config.toml
n_layer = 16
d_model = 320
n_head = 10
n_kv_head = 10
head_dim = 32
d_mlp = 1280
vocab_size = 2116
activation = "tanh_gelu"
norm = "layernorm"
norm_place = "pre"
norm_eps = 1e-05
positions = "learned"
qk_norm = false
attn_scale = 0.177
bias = "qkv"
tie_embeddings = true
parallel_block = false
init = "normal"
init_std_qkv = 0.0149
init_std_o = 0.00263
init_std_up = 0.0149
init_std_down = 0.00263
optimizer = "adamw"
lr = 0.00157
lr_mult_qkv = 0.4
beta1 = 0.95
beta2 = 0.99
lr_head = 0.00612
grad_clip = 2.0
warmup_steps = 339
schedule = "wsd"
decay_fraction = 0.803
decay_shape = "cos"
final_lr_fraction = 0.05
batch_tokens = 65536
seq_len = 256
doc_mask = false
train_tokens = 542400000
steps = 8277
dataset = "wikipedia_en"
Each number is 200 + 20 x the weight over its row's rms, rounded and kept within 0 to 999. Layers, rows and columns count from 0. The size before them is the row's rms in percent of the matrix's.

# layer 2 MLP up, 1280x320, rms 0.0695, rows 665-878, columns 96-127
101,183,198,198,223,193,223,222,199,189,185,202,197,196,174,199,164,233,208,213,187,172,211,227,194,216,206,175,202,190,242,190,230
112,205,173,216,177,166,210,199,206,197,175,222,205,196,211,221,203,186,221,203,189,202,184,182,176,208,211,185,199,183,220,220,217
099,183,193,212,187,209,192,208,186,222,190,185,185,205,218,220,203,228,191,201,188,195,214,241,169,211,193,194,184,205,223,204,198
104,196,191,207,191,178,181,173,170,180,232,209,211,157,207,198,229,175,227,210,221,171,201,209,200,216,204,191,199,200,199,186,197
096,191,199,219,203,164,152,172,197,207,206,221,185,195,162,183,177,195,185,201,197,232,191,261,218,188,208,168,202,189,194,214,189
084,167,194,233,199,226,182,189,200,170,191,203,159,189,209,213,220,194,203,217,210,209,223,255,189,223,201,155,174,214,240,235,209
112,168,194,210,200,198,198,227,194,171,199,225,176,187,205,239,177,179,206,206,164,181,225,258,187,219,196,175,180,193,209,195,182
108,191,196,189,209,206,184,199,213,209,202,182,173,175,198,191,186,210,217,197,187,215,203,187,149,231,214,137,221,188,229,214,231
101,165,213,210,191,173,191,211,245,198,167,174,207,173,191,213,192,225,187,198,173,193,242,200,197,187,194,191,225,171,189,182,203
097,164,178,210,204,189,183,180,162,182,203,182,173,206,172,241,223,187,188,213,204,186,214,236,142,214,219,176,184,210,210,204,199
113,211,189,171,188,191,217,182,203,205,198,227,226,208,205,185,207,209,225,203,183,182,219,174,170,231,215,184,209,211,199,202,193
107,188,190,200,180,202,187,214,224,186,166,181,225,211,164,236,218,219,223,190,229,196,217,232,177,220,200,220,215,176,192,196,235
083,195,227,205,202,213,192,206,220,168,213,192,201,183,175,238,168,205,199,229,201,204,211,202,187,215,268,210,199,188,236,222,184
116,191,195,205,195,221,172,211,220,204,178,198,169,202,181,220,201,205,199,237,171,168,238,195,200,204,213,174,169,228,216,221,194
096,211,190,221,202,210,199,189,184,201,208,250,187,203,204,203,194,190,236,226,189,190,212,191,204,243,220,149,201,220,247,212,222
106,175,195,163,192,170,198,197,188,178,183,197,240,197,194,209,209,195,226,203,182,158,230,191,181,198,215,178,218,222,202,216,225
102,182,208,174,223,211,195,198,239,164,158,186,212,191,158,207,201,218,203,209,179,214,207,208,170,228,215,183,227,206,212,168,199
107,204,188,197,173,192,196,177,208,205,160,207,215,191,219,207,183,152,198,210,170,204,178,197,188,216,204,136,185,184,224,216,220
106,173,199,190,180,156,218,224,187,169,182,194,215,179,216,178,236,207,213,190,163,180,211,196,173,222,201,179,187,196,203,161,227
096,213,192,222,199,210,186,218,197,242,208,214,191,189,187,188,230,199,194,222,186,202,178,198,191,203,194,181,157,219,225,217,233
092,192,186,193,208,190,140,217,191,205,218,196,198,165,195,231,200,214,251,193,218,208,209,187,191,209,190,207,200,209,206,186,225
091,210,174,183,211,193,205,242,240,188,205,211,202,213,212,185,230,190,239,190,177,191,197,205,193,216,213,211,189,186,217,183,175
104,222,192,201,209,191,196,196,207,170,169,214,191,183,189,196,201,181,207,232,205,201,182,203,201,198,218,164,202,206,204,172,174
095,164,189,232,196,199,165,199,214,214,198,193,183,167,213,238,204,202,202,184,227,189,214,201,186,215,207,211,203,231,201,207,217
073,188,183,213,218,174,172,206,203,225,173,234,211,182,195,226,176,192,194,225,200,239,200,215,184,213,211,195,214,187,221,195,229
115,189,189,205,187,207,189,216,201,205,190,189,220,228,185,183,202,184,198,230,180,178,211,253,160,200,215,185,188,214,223,200,188
100,192,196,271,189,203,201,234,212,178,170,193,183,209,206,198,222,190,178,222,173,203,207,219,186,205,211,178,213,193,226,234,185
119,202,205,242,196,194,176,224,189,152,160,192,230,202,186,219,193,196,224,231,181,233,217,223,199,221,215,195,203,206,231,191,241
099,198,195,178,182,207,198,240,201,207,190,214,176,174,185,216,204,186,199,218,193,182,245,225,210,233,197,195,172,180,232,194,241
108,204,193,225,198,181,188,195,186,200,175,215,204,193,189,180,206,191,225,220,177,213,185,205,196,220,196,189,192,185,221,192,224
118,184,185,178,204,210,184,169,195,187,192,226,213,200,198,213,229,210,208,207,165,170,211,247,153,224,211,174,186,195,222,171,230
097,218,194,219,215,230,202,208,208,200,230,215,216,223,186,214,237,203,247,238,183,180,218,207,173,213,202,186,214,199,235,169,215
107,178,194,215,198,215,180,228,191,189,186,180,139,172,207,198,219,193,219,193,243,204,220,210,201,211,196,195,185,210,221,204,181
107,181,194,181,163,202,176,196,245,168,202,216,180,162,194,185,229,225,228,202,201,170,204,207,189,239,195,175,196,203,209,172,211
058,223,156,202,172,207,181,225,164,193,173,233,225,159,190,256,189,208,220,258,210,192,204,212,169,224,187,194,193,197,206,164,211
112,240,195,218,181,173,204,207,175,195,187,184,219,163,178,210,211,179,223,208,242,184,222,181,201,218,194,191,186,218,208,174,165
080,196,181,237,167,200,200,218,171,131,200,206,199,184,174,256,219,201,210,238,203,204,196,208,183,215,201,196,193,197,203,174,214
110,176,190,230,168,193,177,235,219,242,202,205,209,178,207,211,188,182,237,200,236,216,215,190,192,246,218,201,206,188,200,194,166
098,189,190,207,197,216,179,245,213,187,198,175,169,166,144,233,174,198,223,241,177,195,200,245,188,223,204,201,191,208,199,210,186
109,209,206,202,208,212,219,216,193,202,163,204,184,172,202,205,218,197,188,212,183,205,231,224,211,201,203,158,204,195,227,218,215
106,219,183,217,189,221,192,232,175,201,185,236,167,180,177,180,242,209,214,245,224,186,221,222,190,211,188,203,200,180,218,219,209
093,215,211,179,182,186,154,210,216,194,187,202,190,200,179,229,192,204,200,203,234,221,212,193,219,192,192,217,211,163,189,180,191
102,190,176,192,197,169,174,211,191,212,202,158,201,217,220,236,172,217,207,214,206,161,207,183,188,222,200,154,168,183,239,176,208
098,200,191,220,190,214,176,245,191,218,186,219,220,159,187,221,207,218,240,225,214,191,204,203,183,228,192,217,180,206,192,168,214
109,165,201,233,213,189,164,192,204,197,208,213,194,202,182,231,184,179,204,259,196,208,190,211,177,206,228,179,176,194,270,209,192
104,229,201,207,201,198,188,199,174,162,201,177,174,190,197,232,207,191,207,213,212,223,229,225,203,208,203,183,230,202,226,244,205
097,218,192,205,168,210,174,207,210,205,218,191,176,201,181,242,195,170,178,190,166,200,194,189,194,213,215,194,187,198,227,232,226
109,228,177,205,210,218,203,240,220,157,214,204,181,189,195,207,227,193,241,215,184,156,240,204,166,207,198,186,205,191,212,199,162
089,198,192,184,185,171,201,190,169,163,197,206,214,202,188,200,196,157,215,225,220,231,189,230,217,226,206,205,224,188,182,196,219
101,176,235,206,154,208,169,225,205,178,184,189,194,169,191,198,195,215,204,208,197,228,211,196,175,239,238,185,217,156,213,165,186
092,191,201,192,186,202,198,207,203,175,171,202,212,189,181,214,206,164,215,197,181,208,215,200,166,223,214,193,191,201,224,191,224
104,208,204,185,201,158,205,183,166,183,214,244,195,171,200,203,211,170,240,179,211,173,203,200,181,236,200,214,231,198,186,202,210
072,194,178,201,212,183,178,190,203,201,196,213,164,175,177,209,183,220,221,246,210,192,195,196,192,233,197,157,217,180,219,195,201
056,200,161,220,194,191,174,259,182,189,186,217,228,184,197,224,196,211,228,244,211,198,217,216,192,216,188,194,199,199,223,186,206
105,196,197,219,170,228,191,245,205,205,199,229,161,191,228,197,181,197,215,196,235,205,207,217,201,229,211,187,207,177,229,200,192
107,193,200,207,161,197,208,181,200,169,207,178,237,201,196,205,185,195,200,189,222,179,199,161,188,200,220,174,208,212,195,159,181
115,223,199,219,168,229,195,188,193,203,169,212,220,177,196,240,210,198,203,205,207,221,178,195,180,226,213,183,222,178,216,194,184
071,198,161,218,187,199,172,235,210,194,169,224,197,155,206,238,184,186,218,223,180,221,194,246,197,225,193,183,200,182,208,188,177
160,205,194,240,199,210,191,209,211,159,194,212,193,190,243,197,215,192,197,209,194,190,217,220,170,217,204,167,187,211,218,172,211
106,238,182,199,186,213,208,195,190,161,211,183,229,225,153,218,218,155,228,188,214,178,199,212,197,204,204,187,210,203,205,189,212
106,232,179,217,201,167,176,237,187,170,174,230,219,188,199,213,187,195,233,214,241,192,220,209,196,217,206,170,219,136,194,147,221
089,151,181,190,187,185,166,195,232,187,215,230,178,236,189,201,216,166,215,250,186,182,196,208,203,210,214,177,221,196,208,198,182
102,169,196,219,220,192,177,235,194,226,170,181,224,205,170,242,200,183,203,209,158,175,203,201,184,210,199,159,159,208,195,200,208
109,175,202,195,190,197,179,225,199,199,149,187,236,198,191,210,187,236,211,267,221,180,250,174,174,218,206,181,210,173,226,176,234
115,187,197,219,200,200,178,231,233,198,154,188,194,173,188,213,228,217,216,207,222,197,229,223,220,201,203,208,181,160,196,173,178
084,217,180,201,194,202,195,202,206,169,179,190,206,177,186,195,190,185,215,199,174,168,224,199,195,228,192,184,191,208,207,192,192
130,181,191,195,186,206,193,214,212,199,236,195,182,151,190,204,191,207,248,213,187,196,210,222,170,208,213,152,207,181,229,176,184
094,201,194,201,203,220,188,209,199,153,220,165,171,169,172,247,219,212,208,229,200,184,207,224,162,242,216,188,240,145,211,196,184
105,209,185,177,181,204,188,217,164,213,200,235,186,197,177,212,206,164,209,193,185,188,174,204,180,225,198,199,208,190,203,183,219
101,192,199,257,185,221,209,199,170,178,215,192,195,196,146,209,206,210,190,191,195,202,216,191,160,201,211,125,215,212,233,197,174
112,193,196,250,173,195,192,214,195,171,203,198,207,186,210,227,234,174,202,181,191,192,197,180,178,193,200,178,239,203,195,198,205
116,204,196,216,164,202,183,224,235,193,173,179,213,212,197,245,209,182,186,199,177,186,225,233,193,207,194,199,169,203,215,240,221
110,210,187,190,206,211,185,219,219,190,161,218,188,180,193,204,234,198,235,196,208,198,211,184,209,201,197,200,206,195,185,177,194
105,179,200,193,184,202,176,216,182,219,185,182,215,202,163,217,160,219,207,204,210,174,216,189,167,217,199,199,173,231,229,203,224
086,152,203,176,162,173,210,209,191,180,178,198,227,179,220,218,191,164,203,181,203,207,218,235,192,221,217,180,170,213,185,184,201
090,187,192,206,170,151,180,221,178,205,189,219,220,227,184,217,184,199,216,225,210,180,212,220,178,212,202,166,198,177,195,185,259
102,210,203,179,218,201,191,193,227,200,205,224,196,234,208,206,211,239,265,219,188,229,226,190,208,218,197,191,215,189,215,152,229
090,207,208,242,185,188,209,210,169,184,177,173,220,195,204,219,217,218,192,193,213,201,200,194,223,222,198,214,210,184,171,164,169
112,199,190,214,198,224,222,209,188,171,172,199,230,238,216,222,187,198,203,213,217,196,224,211,182,214,205,179,194,198,204,164,186
102,171,201,196,196,210,209,208,199,205,189,205,199,175,166,203,214,186,195,240,173,206,207,194,182,229,230,179,161,205,242,212,223
100,215,204,180,151,187,184,195,204,145,200,205,211,197,161,205,200,178,221,200,233,203,195,200,212,200,213,157,250,193,230,235,191
096,233,200,173,222,206,217,230,186,202,228,221,174,188,194,218,179,199,250,239,196,191,204,198,188,217,185,149,181,241,211,153,194
099,180,187,195,214,187,202,172,196,198,212,165,193,199,172,219,234,199,213,191,194,207,211,179,178,208,210,177,204,206,216,238,204
106,195,200,245,217,186,162,190,200,179,205,217,209,164,159,206,186,196,202,254,201,193,194,212,173,209,235,168,183,177,245,208,199
108,219,189,204,207,215,209,193,192,177,225,229,169,185,176,246,205,190,227,228,174,214,167,218,188,234,203,166,187,191,226,212,200
097,181,218,233,198,222,188,209,191,193,191,196,187,172,183,227,206,165,223,209,210,216,192,198,191,206,233,176,205,179,225,226,249
095,210,190,204,155,181,176,185,180,188,205,209,179,169,195,251,221,150,232,202,155,223,180,239,198,217,215,184,191,206,188,197,202
111,226,188,231,227,223,202,195,179,228,176,186,195,215,192,226,233,224,229,223,201,161,186,223,176,216,194,209,169,213,212,185,217
120,219,196,197,204,242,208,223,171,179,169,225,223,215,176,224,208,169,203,222,197,213,198,172,212,222,202,174,183,217,196,192,203
101,202,190,189,182,223,196,215,212,196,210,188,216,217,167,218,211,214,201,224,202,185,199,181,174,221,207,160,204,174,233,221,161
099,207,193,203,150,158,210,162,187,205,196,195,215,183,178,195,212,189,230,198,173,206,191,217,189,228,198,188,203,196,183,205,249
095,216,206,186,173,227,198,222,228,187,178,211,210,155,176,200,210,187,226,203,204,205,199,217,174,223,222,214,175,211,228,194,199
068,201,225,219,186,175,187,205,179,176,197,220,192,188,199,213,180,149,215,201,232,209,198,211,198,204,239,194,211,206,214,200,181
083,166,218,197,169,219,160,231,206,186,183,189,205,171,186,203,180,220,191,212,199,227,214,198,161,231,229,180,230,185,220,176,196
112,196,207,217,165,198,207,217,185,209,171,189,192,188,176,186,177,193,196,209,241,225,206,240,190,205,199,186,206,184,204,197,225
098,197,179,218,176,203,172,223,178,187,200,235,219,156,198,203,199,197,205,199,169,211,219,220,165,216,195,177,181,197,210,186,214
098,200,199,193,182,171,158,211,214,210,198,227,177,218,198,205,206,187,231,214,209,172,205,178,160,194,220,196,195,196,204,180,200
058,179,170,173,196,197,165,207,173,184,177,228,224,191,171,229,185,220,243,247,218,186,190,216,183,227,201,187,196,179,211,174,194
106,210,202,211,159,199,197,185,249,178,188,196,185,189,203,204,207,167,230,213,193,217,198,236,203,200,205,191,199,213,219,213,183
095,200,191,227,177,228,170,228,173,203,168,170,192,197,154,234,205,182,196,212,208,204,188,197,186,213,191,206,199,200,187,202,187
096,172,210,218,187,203,181,168,205,157,226,202,203,202,203,204,195,200,185,212,190,212,192,230,167,224,227,188,227,209,225,220,200
116,185,196,215,168,179,184,224,205,183,224,182,196,173,209,212,195,186,207,203,219,217,203,201,182,210,215,209,203,180,214,205,220
101,213,200,182,166,192,166,206,198,178,192,186,217,203,185,207,196,181,186,217,215,204,213,179,202,195,209,219,215,206,210,213,196
100,209,189,222,185,200,217,195,191,183,206,173,172,208,172,225,181,171,207,196,210,207,176,200,214,215,212,190,262,191,199,219,219
092,192,205,221,205,182,173,196,186,192,208,179,210,186,191,222,170,192,235,218,212,212,208,225,164,201,231,182,194,200,249,222,179
093,237,179,233,213,217,180,173,190,228,189,220,208,199,174,194,197,164,190,234,206,196,173,192,203,221,200,170,177,183,214,158,192
096,169,195,200,190,234,194,217,208,158,206,207,215,199,193,230,215,212,231,203,214,206,178,200,205,237,208,187,196,197,226,180,199
079,187,193,215,217,195,194,184,213,206,196,227,189,171,184,212,226,193,200,226,180,172,202,181,159,226,211,151,202,232,222,176,243
097,191,186,215,202,166,187,208,193,196,217,180,194,182,178,181,170,211,197,203,207,210,219,205,190,194,210,191,206,211,244,215,202
102,188,196,203,201,179,193,184,197,169,184,187,208,200,200,215,197,193,186,225,220,198,214,233,201,207,211,178,156,217,214,199,192
090,154,196,229,191,210,144,192,203,225,211,177,180,174,198,197,208,198,226,255,215,235,214,240,177,204,209,189,195,208,213,186,211
108,215,191,225,215,191,206,189,181,155,211,184,220,190,207,233,223,189,266,190,207,228,182,214,143,223,197,169,208,182,198,232,201
108,174,187,219,197,199,212,197,178,163,228,217,219,182,219,204,195,183,207,193,192,214,216,233,159,234,204,181,203,174,191,214,186
111,145,196,166,196,182,190,180,204,145,207,215,200,169,214,169,213,216,242,191,169,184,250,224,173,209,202,195,202,199,198,172,181
091,202,207,212,157,224,218,202,174,192,180,194,185,170,211,223,202,163,211,196,199,242,193,221,209,203,194,202,196,189,190,204,204
099,212,186,222,208,200,185,225,170,197,215,201,207,221,196,272,183,160,220,224,156,213,184,229,186,220,207,208,191,225,201,175,177
102,168,190,208,158,161,211,200,202,198,176,214,194,142,211,220,191,167,181,187,144,230,202,230,200,201,212,168,211,184,196,206,229
109,189,179,199,178,174,191,199,192,210,175,205,172,153,204,210,217,201,221,192,220,194,181,226,193,221,188,183,168,225,202,165,183
115,170,201,202,204,205,181,182,203,214,188,197,212,194,180,212,178,219,180,198,188,199,185,201,162,224,217,168,170,196,252,212,237
093,182,194,214,226,215,198,207,224,180,202,178,197,187,173,228,230,182,248,230,207,202,211,217,186,235,197,179,194,195,237,155,174
103,188,174,215,160,200,199,223,210,211,185,197,186,177,220,195,205,203,206,221,167,200,230,229,175,218,198,195,181,185,226,226,197
082,194,198,242,181,166,157,222,201,196,145,185,195,190,212,217,182,196,203,197,198,190,186,218,229,206,186,211,207,203,182,180,214
100,194,194,174,210,199,204,174,215,211,208,217,214,206,192,233,192,214,234,179,220,203,205,184,193,228,212,206,213,187,211,168,211
062,183,170,190,184,179,182,215,188,183,199,195,238,202,183,227,199,201,216,221,206,191,194,212,204,236,213,188,208,180,204,207,170
105,193,193,196,179,248,202,224,230,184,227,209,183,185,221,194,212,213,226,179,185,172,222,221,170,213,196,213,190,190,220,177,195
108,222,194,204,187,218,186,210,199,207,208,212,224,194,218,226,225,186,202,192,187,187,177,191,214,225,224,166,179,207,242,196,227
095,191,195,195,173,170,185,180,198,189,227,182,181,204,183,259,188,199,194,245,200,192,211,190,177,222,217,171,186,186,227,218,213
097,204,187,243,177,187,177,207,172,159,199,186,193,228,191,245,180,175,188,203,242,183,187,216,197,183,195,171,186,200,223,199,189
105,210,191,192,207,227,190,199,214,187,235,190,178,188,175,219,195,195,225,224,234,183,193,185,155,202,209,166,195,188,219,214,218
104,173,209,243,210,209,190,199,202,192,201,188,193,137,178,201,222,213,198,217,206,228,210,223,194,229,219,180,179,181,187,199,207
087,253,192,207,208,215,200,252,186,162,199,183,200,205,169,242,188,183,238,240,195,193,201,224,193,227,201,181,168,198,229,178,176
102,184,194,223,177,196,185,191,183,170,174,177,220,218,183,200,195,213,258,216,223,200,196,204,231,227,203,193,208,187,230,178,199
089,197,196,197,204,208,225,200,200,212,225,206,207,205,141,235,242,211,216,219,196,233,203,212,175,207,191,202,232,194,194,166,190
113,186,193,190,206,204,215,195,190,213,185,199,210,206,178,224,224,212,186,203,157,172,221,226,188,207,194,193,192,202,187,180,251
101,159,176,184,207,216,190,198,223,177,231,218,193,161,205,183,212,209,197,198,151,157,209,217,191,231,204,188,183,174,216,206,231
103,171,175,224,175,231,189,225,193,220,206,208,163,194,178,210,172,191,195,212,180,210,182,208,179,193,205,192,219,190,195,197,183
101,181,205,217,214,186,158,214,225,203,195,187,196,156,176,223,195,210,217,237,193,225,204,216,182,198,184,141,194,183,202,220,229
107,165,198,244,194,160,206,210,179,192,201,177,162,189,184,248,223,201,196,181,183,184,200,225,186,252,204,184,218,184,190,191,187
094,182,188,206,183,176,186,217,180,167,195,201,184,165,201,164,210,219,209,227,209,190,229,192,195,198,204,144,208,167,220,172,186
106,175,187,216,190,160,174,167,217,188,197,210,182,144,184,196,231,194,186,236,189,213,209,184,191,218,209,188,177,189,223,203,184
099,169,196,209,204,214,192,197,218,183,201,205,179,190,208,210,198,174,227,232,194,230,211,246,183,207,196,169,243,193,191,167,204
093,187,198,219,199,190,184,241,182,178,202,205,217,172,226,196,208,220,210,240,170,199,238,208,202,198,203,167,206,193,219,199,226
110,191,198,197,191,187,184,215,221,162,159,189,236,174,145,187,218,235,206,218,219,206,214,199,183,206,201,175,235,172,203,196,217
094,218,197,194,210,209,159,215,234,181,238,242,178,189,213,202,224,167,252,211,186,166,175,215,199,216,201,158,197,208,225,195,220
102,194,193,212,228,203,177,190,203,196,216,216,205,205,196,226,215,192,225,238,195,216,215,193,200,225,210,171,225,195,199,193,197
107,183,175,196,190,229,154,205,199,218,196,202,165,156,209,214,207,211,201,221,153,163,192,207,171,218,203,199,173,215,233,187,174
083,196,187,202,207,196,199,191,213,185,176,226,190,204,186,237,209,183,216,202,202,185,191,218,177,230,210,187,210,197,229,230,210
101,200,194,183,177,188,153,174,199,183,184,223,184,138,194,156,175,180,230,183,200,217,177,220,213,210,209,215,191,211,183,212,206
106,185,191,210,202,187,162,213,237,177,180,196,250,205,190,220,224,217,211,244,220,184,228,199,184,204,198,179,223,145,199,183,220
107,172,192,204,189,199,181,209,223,162,200,180,170,137,197,248,225,195,213,208,210,186,242,204,202,200,207,206,251,208,190,227,170
105,160,191,203,186,157,165,182,214,168,189,168,216,211,202,226,204,198,209,228,192,191,240,251,179,203,210,161,226,188,227,207,200
098,188,194,182,198,214,210,196,229,205,157,189,230,225,197,203,212,198,213,213,180,208,236,199,182,212,203,197,190,168,212,184,199
103,223,191,196,234,212,216,232,225,194,192,154,233,235,213,192,201,198,228,194,198,177,222,208,149,205,197,191,212,188,190,190,153
098,219,202,250,207,220,176,271,187,211,180,205,187,179,186,213,211,202,231,237,222,220,217,196,199,212,201,191,203,180,211,185,228
105,208,181,199,217,218,206,215,185,200,194,188,195,202,171,227,252,198,234,192,220,183,211,216,174,216,191,191,201,222,222,206,169
105,192,200,218,217,208,168,234,202,173,175,227,211,191,190,219,167,185,244,239,158,206,225,207,205,240,209,192,208,194,210,181,199
103,202,199,181,192,223,214,216,223,198,229,165,204,201,204,224,207,211,210,216,205,147,241,216,194,209,211,190,233,214,206,189,161
096,160,186,222,184,203,205,194,239,221,181,172,213,195,188,217,189,231,198,211,162,175,198,233,195,231,195,175,175,200,215,177,200
072,193,182,214,200,177,180,209,206,203,167,241,209,176,205,224,196,173,214,228,197,225,195,256,191,220,202,180,210,155,199,202,193
092,240,178,207,202,211,195,220,164,186,175,241,186,221,177,203,206,189,217,244,223,192,204,187,212,196,183,182,192,203,208,179,233
111,226,206,177,210,204,174,199,199,158,212,197,209,205,168,240,192,181,202,205,150,237,213,208,211,232,219,204,158,185,232,181,207
100,176,203,193,226,180,217,198,208,179,167,165,211,172,194,263,230,216,249,189,209,182,212,198,210,234,194,180,196,215,215,177,174
097,170,189,182,160,190,180,222,198,177,219,218,181,210,195,196,165,195,231,204,213,166,196,210,203,206,209,215,178,207,210,199,196
111,228,182,214,180,197,212,204,226,216,195,170,230,209,172,198,217,222,230,198,228,188,202,174,189,223,200,191,198,222,203,187,214
095,207,197,180,187,188,180,208,231,191,183,206,208,159,223,236,171,175,230,206,183,207,199,210,200,216,200,184,197,183,216,214,214
109,171,185,197,194,205,192,226,196,180,214,230,219,198,207,224,224,193,208,193,168,163,229,261,169,214,203,209,185,184,213,184,182
106,208,180,218,200,197,189,165,175,207,191,190,174,191,207,218,187,166,188,195,177,182,177,184,210,217,203,175,180,206,216,219,185
087,215,185,236,186,181,196,190,188,159,176,193,204,184,160,249,212,177,220,240,210,187,204,225,190,217,200,177,192,194,210,183,206
101,212,188,203,196,227,198,194,197,194,208,177,230,186,182,261,233,218,197,193,207,179,219,206,196,224,208,196,187,185,220,218,177
109,207,201,217,185,180,179,188,194,173,183,190,208,175,161,216,217,184,191,200,196,150,184,209,192,215,220,203,233,180,208,230,200
111,202,186,244,211,229,221,240,162,163,198,218,179,187,175,244,221,196,181,213,199,211,214,195,187,209,202,175,177,203,213,203,184
113,182,196,195,181,206,164,217,241,197,204,211,186,214,224,215,158,224,202,209,189,207,245,202,187,214,212,187,201,190,220,198,204
087,190,216,244,188,206,205,186,210,203,147,233,181,209,210,189,204,191,178,203,188,233,181,224,197,222,238,189,171,185,253,191,235
099,189,196,204,196,217,221,242,225,194,222,204,208,173,207,210,204,241,175,200,170,165,208,208,168,245,203,199,181,180,202,206,170
114,238,192,220,225,196,224,169,209,183,200,180,231,210,189,218,211,194,190,214,182,180,206,180,188,216,219,149,220,170,214,208,206
114,220,204,222,172,193,185,187,207,178,178,187,209,228,173,198,206,173,240,192,175,225,211,186,176,219,215,183,234,215,211,197,210
105,171,201,198,186,170,189,226,237,196,209,186,237,185,206,189,214,219,222,194,175,204,238,236,193,196,194,173,240,186,211,181,231
091,200,196,192,172,215,159,171,176,233,196,242,158,163,174,197,183,179,205,215,164,216,172,199,179,230,205,187,189,193,195,162,237
103,166,194,174,188,185,205,189,212,188,195,162,229,206,209,229,204,209,224,199,228,170,237,208,166,237,211,190,204,208,213,204,201
108,189,197,186,168,204,184,198,225,196,200,189,220,181,210,194,164,182,234,221,170,194,198,221,191,225,213,175,194,197,239,223,194
103,174,179,210,188,193,167,175,190,197,190,188,218,177,191,223,208,182,221,201,240,225,194,226,177,212,209,199,216,198,205,222,196
116,196,202,204,174,228,207,193,188,178,201,199,205,193,166,179,221,221,193,205,208,186,199,263,174,204,213,182,199,195,210,166,191
105,204,184,199,197,218,188,207,222,194,232,208,221,207,210,231,233,178,189,207,198,146,221,233,190,201,197,189,187,188,199,192,194
103,169,205,235,189,197,204,208,205,170,189,205,206,203,207,203,197,200,216,237,225,203,248,220,203,216,214,213,222,193,190,163,201
109,226,192,177,217,158,209,214,213,202,197,217,212,215,229,199,203,226,226,190,186,180,235,187,187,213,206,177,193,195,225,185,211
108,236,197,185,191,189,175,216,199,209,171,203,143,181,169,209,181,170,279,202,210,190,177,213,198,214,202,191,181,195,199,172,196
105,188,192,223,208,173,208,200,176,187,198,218,220,195,216,202,168,171,204,228,213,219,213,223,202,204,205,154,192,214,211,182,189
076,227,194,192,219,238,200,198,229,209,223,203,220,179,179,201,189,177,212,201,186,154,180,203,185,222,221,197,163,195,247,219,187
097,230,190,210,216,199,163,211,209,195,168,218,208,194,193,186,202,182,207,204,198,222,204,171,224,229,209,183,189,175,227,177,199
104,176,190,194,176,199,172,196,235,181,178,206,192,208,191,194,181,211,211,191,196,177,233,187,183,240,207,179,223,214,235,214,234
101,185,191,210,152,202,189,213,163,149,211,204,180,174,185,207,230,210,215,233,254,180,232,193,213,232,207,165,225,187,227,223,192
105,199,198,206,189,180,207,229,197,226,180,224,202,229,210,205,170,205,234,264,194,206,202,214,198,199,186,195,213,222,214,167,265
109,157,195,183,205,184,194,205,189,198,201,181,195,185,212,181,213,206,217,199,227,206,226,220,185,257,193,183,172,206,212,178,199
099,212,190,242,195,211,230,223,174,226,171,199,184,205,195,211,191,208,188,239,179,209,202,234,182,208,195,155,191,206,193,185,214
099,183,204,216,193,146,199,221,163,151,179,192,249,190,195,206,197,177,224,201,227,211,215,215,190,213,210,181,182,162,202,177,212
108,201,188,196,183,158,193,190,195,160,187,189,210,185,184,200,226,196,208,209,201,211,201,226,218,218,212,168,234,182,218,218,149
103,195,185,215,182,210,191,220,219,191,201,195,186,191,185,220,195,174,190,200,165,191,223,205,189,215,215,215,187,184,226,208,192
113,171,199,189,161,210,200,211,200,177,191,181,193,183,171,199,180,179,259,205,223,215,224,211,201,221,209,201,225,201,209,164,191
102,208,184,219,229,246,193,237,211,209,217,207,188,225,165,224,219,222,192,232,143,168,223,193,205,221,205,171,173,188,244,172,201
104,203,201,209,208,188,201,233,182,195,162,235,210,198,198,202,191,190,208,234,181,193,245,244,201,228,196,192,217,177,203,178,244
106,199,193,193,171,214,195,209,207,173,176,192,231,202,179,225,211,188,219,239,218,192,205,216,183,213,211,163,217,181,197,191,196
078,192,174,218,162,194,183,190,209,173,202,246,177,176,175,211,212,161,219,211,211,187,199,218,178,234,191,192,208,200,204,197,208
101,211,178,203,208,220,181,248,194,226,211,181,182,211,182,228,204,235,240,219,176,185,174,188,161,204,193,195,204,173,233,204,204
103,180,192,176,162,181,206,196,229,192,186,208,195,175,196,175,181,169,225,192,202,215,212,209,204,219,224,203,201,209,197,196,196
134,201,215,180,161,221,181,220,218,191,189,171,207,183,187,199,217,228,200,201,170,192,205,199,181,236,228,195,201,159,205,181,206
098,222,202,184,158,155,212,207,196,200,209,169,212,204,194,230,197,214,229,252,195,191,228,205,160,191,200,175,226,209,228,208,222
102,196,184,212,172,170,201,174,182,184,211,198,182,171,189,243,207,174,195,200,207,165,183,211,185,204,193,182,196,208,201,211,211
103,179,188,212,191,210,204,266,211,189,185,172,210,148,210,224,215,209,220,211,209,178,255,194,184,199,190,179,210,210,222,203,207
105,192,180,219,212,224,195,183,205,196,190,214,216,182,183,203,214,190,194,185,218,179,189,214,213,225,214,190,204,156,220,235,174
106,172,187,197,180,190,183,196,211,186,228,211,189,172,187,217,226,174,208,173,183,162,184,196,166,219,204,176,228,186,202,205,189
109,206,201,198,190,173,206,199,217,150,170,196,233,204,199,213,217,189,241,198,192,189,220,220,175,206,205,179,225,209,221,192,208
112,200,207,207,231,240,204,211,233,156,217,188,179,144,177,236,210,223,208,199,201,206,237,231,188,247,212,191,215,186,215,216,173
100,219,191,215,219,165,240,221,218,204,173,218,199,159,218,214,189,212,219,203,214,171,198,188,170,216,191,182,178,224,222,173,216
101,203,212,237,225,202,186,190,223,211,175,161,215,175,197,203,215,238,186,180,222,214,207,205,183,225,205,187,196,217,204,196,182